Each number is 128 + 24 x the weight over its row's rms, rounded and kept within 0 to 255. Layers, rows and columns count from 0. The size above them is the row's rms in percent of the matrix's.

# layer 5 attention output (transposed), 640x640, rms 0.0929, rows 565-570,629-634, columns 480-559
size [100 101  97 101 104  98 104 101 103 100 103  93]
[[151 135 136 122  92  99 166 136  92 154 130 133 118 153 125 145 140  88 122 154 116 129 131  97 131 101 104 138 110 112 141 130  94 138 141 138 133 112 113 120 144 125 100 159 143 138 107  71 151 116 173 132 171 149 111 101 152 136 100 130 161  92 154 129 133 123 130  99 109 124  92 128 112 114 111 145 135 120 103 120]
 [116 141 149 120 140  92 131 158  99 113 121  86 134 122 103 138 128 147  93 110 108 103 121 133 102 119 112 185 139 132  95 135  98 111 125 156 132 128 111 166  85 177 151 127 164 115 163 117 109 100 118 114 115 147 106 110 110 130 130 100 147 106 137 102 124 134 125 118 113 127 113 122 132 123 144  57 133 152 123 152]
 [122 127 132 115 126  89 116 100 162 146 126 134  88 117 167  96  92 127 135 134 159 106 132 153 142 151 135 151 122 133 123 137 183 161 108 165 120 152 141 136 131 127  86 151 145 112 112 131 134  91 110 145 147 165 169 114 139 119 144 147 101 164 111 105 127 103 178 129 152 130 160 102 124 164 141 126 135 116 151 131]
 [123 127 107 109 145 148 119 101 109 139 116 131 110  88 132 106 126 116 127  92 163 158 149 164 137 183 133 123 153 110 138 132 149 149 117 147 149 103 128 183 111 132  93 101  94 120 132 125 117  84 168 149 119 118 118 113 112 125 148 143 107 156 135 115 145 136 121 170 133 103 157 127 148 131  99 153 141 124 180 145]
 [166  96 105 167 187 133 133 147 127 125 115 109 121 174 127 153 107 133 123  93 118 103 136 118 128 175 110 163 122  81 127 127  81 115 165 167 129 139  87 163  76 182 112 135 116 123 150 143  99  81 154 170 117 136 124 140 140 198  90 136 100 169 102 101 150 139 121 133 151 150 100 149  62 138 130 111  94 123 124 150]
 [107 109 155 130 162 147 163  94 103  78 111 151 117 127 135 139 132 144 134  93 158  97 137 150 123 143 136 107 164 133 122 115 145  84  69 127  99 140 124 119  94 111 188 132 122 108 140 202 182 110 108  89 134 132 127  96 136 110 141 133 133 129 137 137 115 138 136  88 131 102 110 161 162 150 139 135 132  74  81 142]
 [129 131 135 104 141 127 103 145 150 143  99 161  98  99 113 100 132  88 115 115 139 111 123  94 135 178 113 149 111 121 122 141 172 152 118 163 136 165  98 138 122 156 156 144 107 144 130 102 129 132 108 140 139 141 191 108 171 131  82 112 117 138 134  86 129 147 135  99 133  74 144 116 160 138 150 141 125 118 136 130]
 [126 108 133  79 111 135 157 132 116 106 172 158 138 147 126 145 121 136 127  87 105 103 147 138 115 139 133 117 112 129 152 151 132 127 166 172  82 105 133 117 110 142 121 149  93 101 112 136 112 131 106 127 115 124 126 141 112 162 112 104 116  87 113 172 144 131 121 126  97  77 136 119 130 119 112  80 124 134 159 155]
 [157 148  76 112 119 151 140 141 152 144 210 135 115 154 131 142  71 133  85 149 136 172 109 141 113 145  93 133 132 142 120 154 128 129 109 140 158 151 115 118 107 144 158 136 150 114 126 107 137 147 132 136 115 150 149 122 193 110 172 126 174 131 116 139 162 131  92 121  98 110 147 137 137 138 109 137 130 125 124 117]
 [159 105  73 147 117  91 124 119 191  79 108  75 138 183 128 142 132 128 156  81 131 135 124 129 122 120 160 137 126 129 121 129 139 114 132 125 136  99 131 105 178  96  74 129 141 126 142 125 143 122  72  96 150 114 149 115 135  92 141  79 130 108 150 129 123 141  96 115 144 142  99  78 120 146 135  59  79 104 128 149]
 [ 99 129 126 105 115 144 132 101 118 123 133 132 141 125 155 177 111 106 198 143  99 129  89 107 124 117  87 151 124 181  97 131 161 142 107 125 116 167 107 148 204  95 111 130 122  84 145 131 141 129  82 140 132 104 127 159 104 129  97 143 122 107 129 126 158 132 153 106 121 116 138 111 107 109 130 134 131 113 115 135]
 [ 95  88 103 100 115 132 130 159 180 120  94 118  98 135 135 101 127 100 131 153 121 152 144 171  70 125 142 144  73 134 111 126 125  79 148 154 132 127 117 138 126 102 116 144 107 153 144 117 139 138 138 155 119 117 134 116 129 115 139 128 147 122 119 108 147 141 125 124 155  87 125 149 128 135 142 109 140 150 154 136]]
# layer 5 attention value, 320x640, rms 0.0766, rows 310-314, columns 480-559
size [ 72  93  84  82  83]
[[ 99 122 141 124  97 102 140 137 102 153  98 144 171 150 142 116 115 127 123 110 131 136 120 130 134 113 142 110  75 116 103 142 159 131 161 113 151 100 109 170 115 110 117 152 164 148 117 115 112 141 141 148 115 141 149 144 124 136 137 128 109 141 142 124 194 167 149 145 134 146 120 112 126 129 129 154 131 103 107  90]
 [142 122 129 136 148 147 173 189 108 155 111 137 106 124 155 148 104  92 112  98 107 116 128 109 129 124 148 113 130 162 171  84 129 102  95 131 129 164 148  81  93 139  74 100 152 110 100 131 162 146 115 167  78 118 150 143 102 112 145 176 114 123 133 162 141 125 139 131 123 146  88 106 116 140 129 106 149 166 119 141]
 [165 116 123 164 163 168 176  93 126 111 117 107 106 127 127 132 127 135 155 104 146 113 122 165 142  92 168 129 168 116 112 149 146 119 129 135 140 118 108 142  90 132 105 126 169 112  97 171 129 130 108 138  96 118  99 156 155 101 147 127 134  94  74 117 104 152 111 158 135 148 112 127 132 160 153 153 131  82 115  55]
 [126 138 146 155 163 136 115 143  66 101 138  66 144 170 129 165  84 102 113 115 103 111 152 111  79 148 108  84 157 147 143 131 142 110 105 146 135 138  95 145 119 127 124 108 161 141 111  90 142 119 140 137 102 140 112 170 119 139 155 131  97 154 111 155  92 115 129 160 114 126 149 135  97  96 110  89 127 152 127 133]
 [129 129 147 126 147 126 147 138 109 108 136 143 156  94 136 142 103 106 131 156 134 188 151 103 109 119  73 152 143 172 152 120  99 155 102  84 114 115 108 130 101 139 113 114 130 108 145 130 139 139 120 122 136 144 143 153 105 148 113 154 103 133 118 131 144 142 131 123 106 170 125 190 116 112 158  89 112 104 124 143]]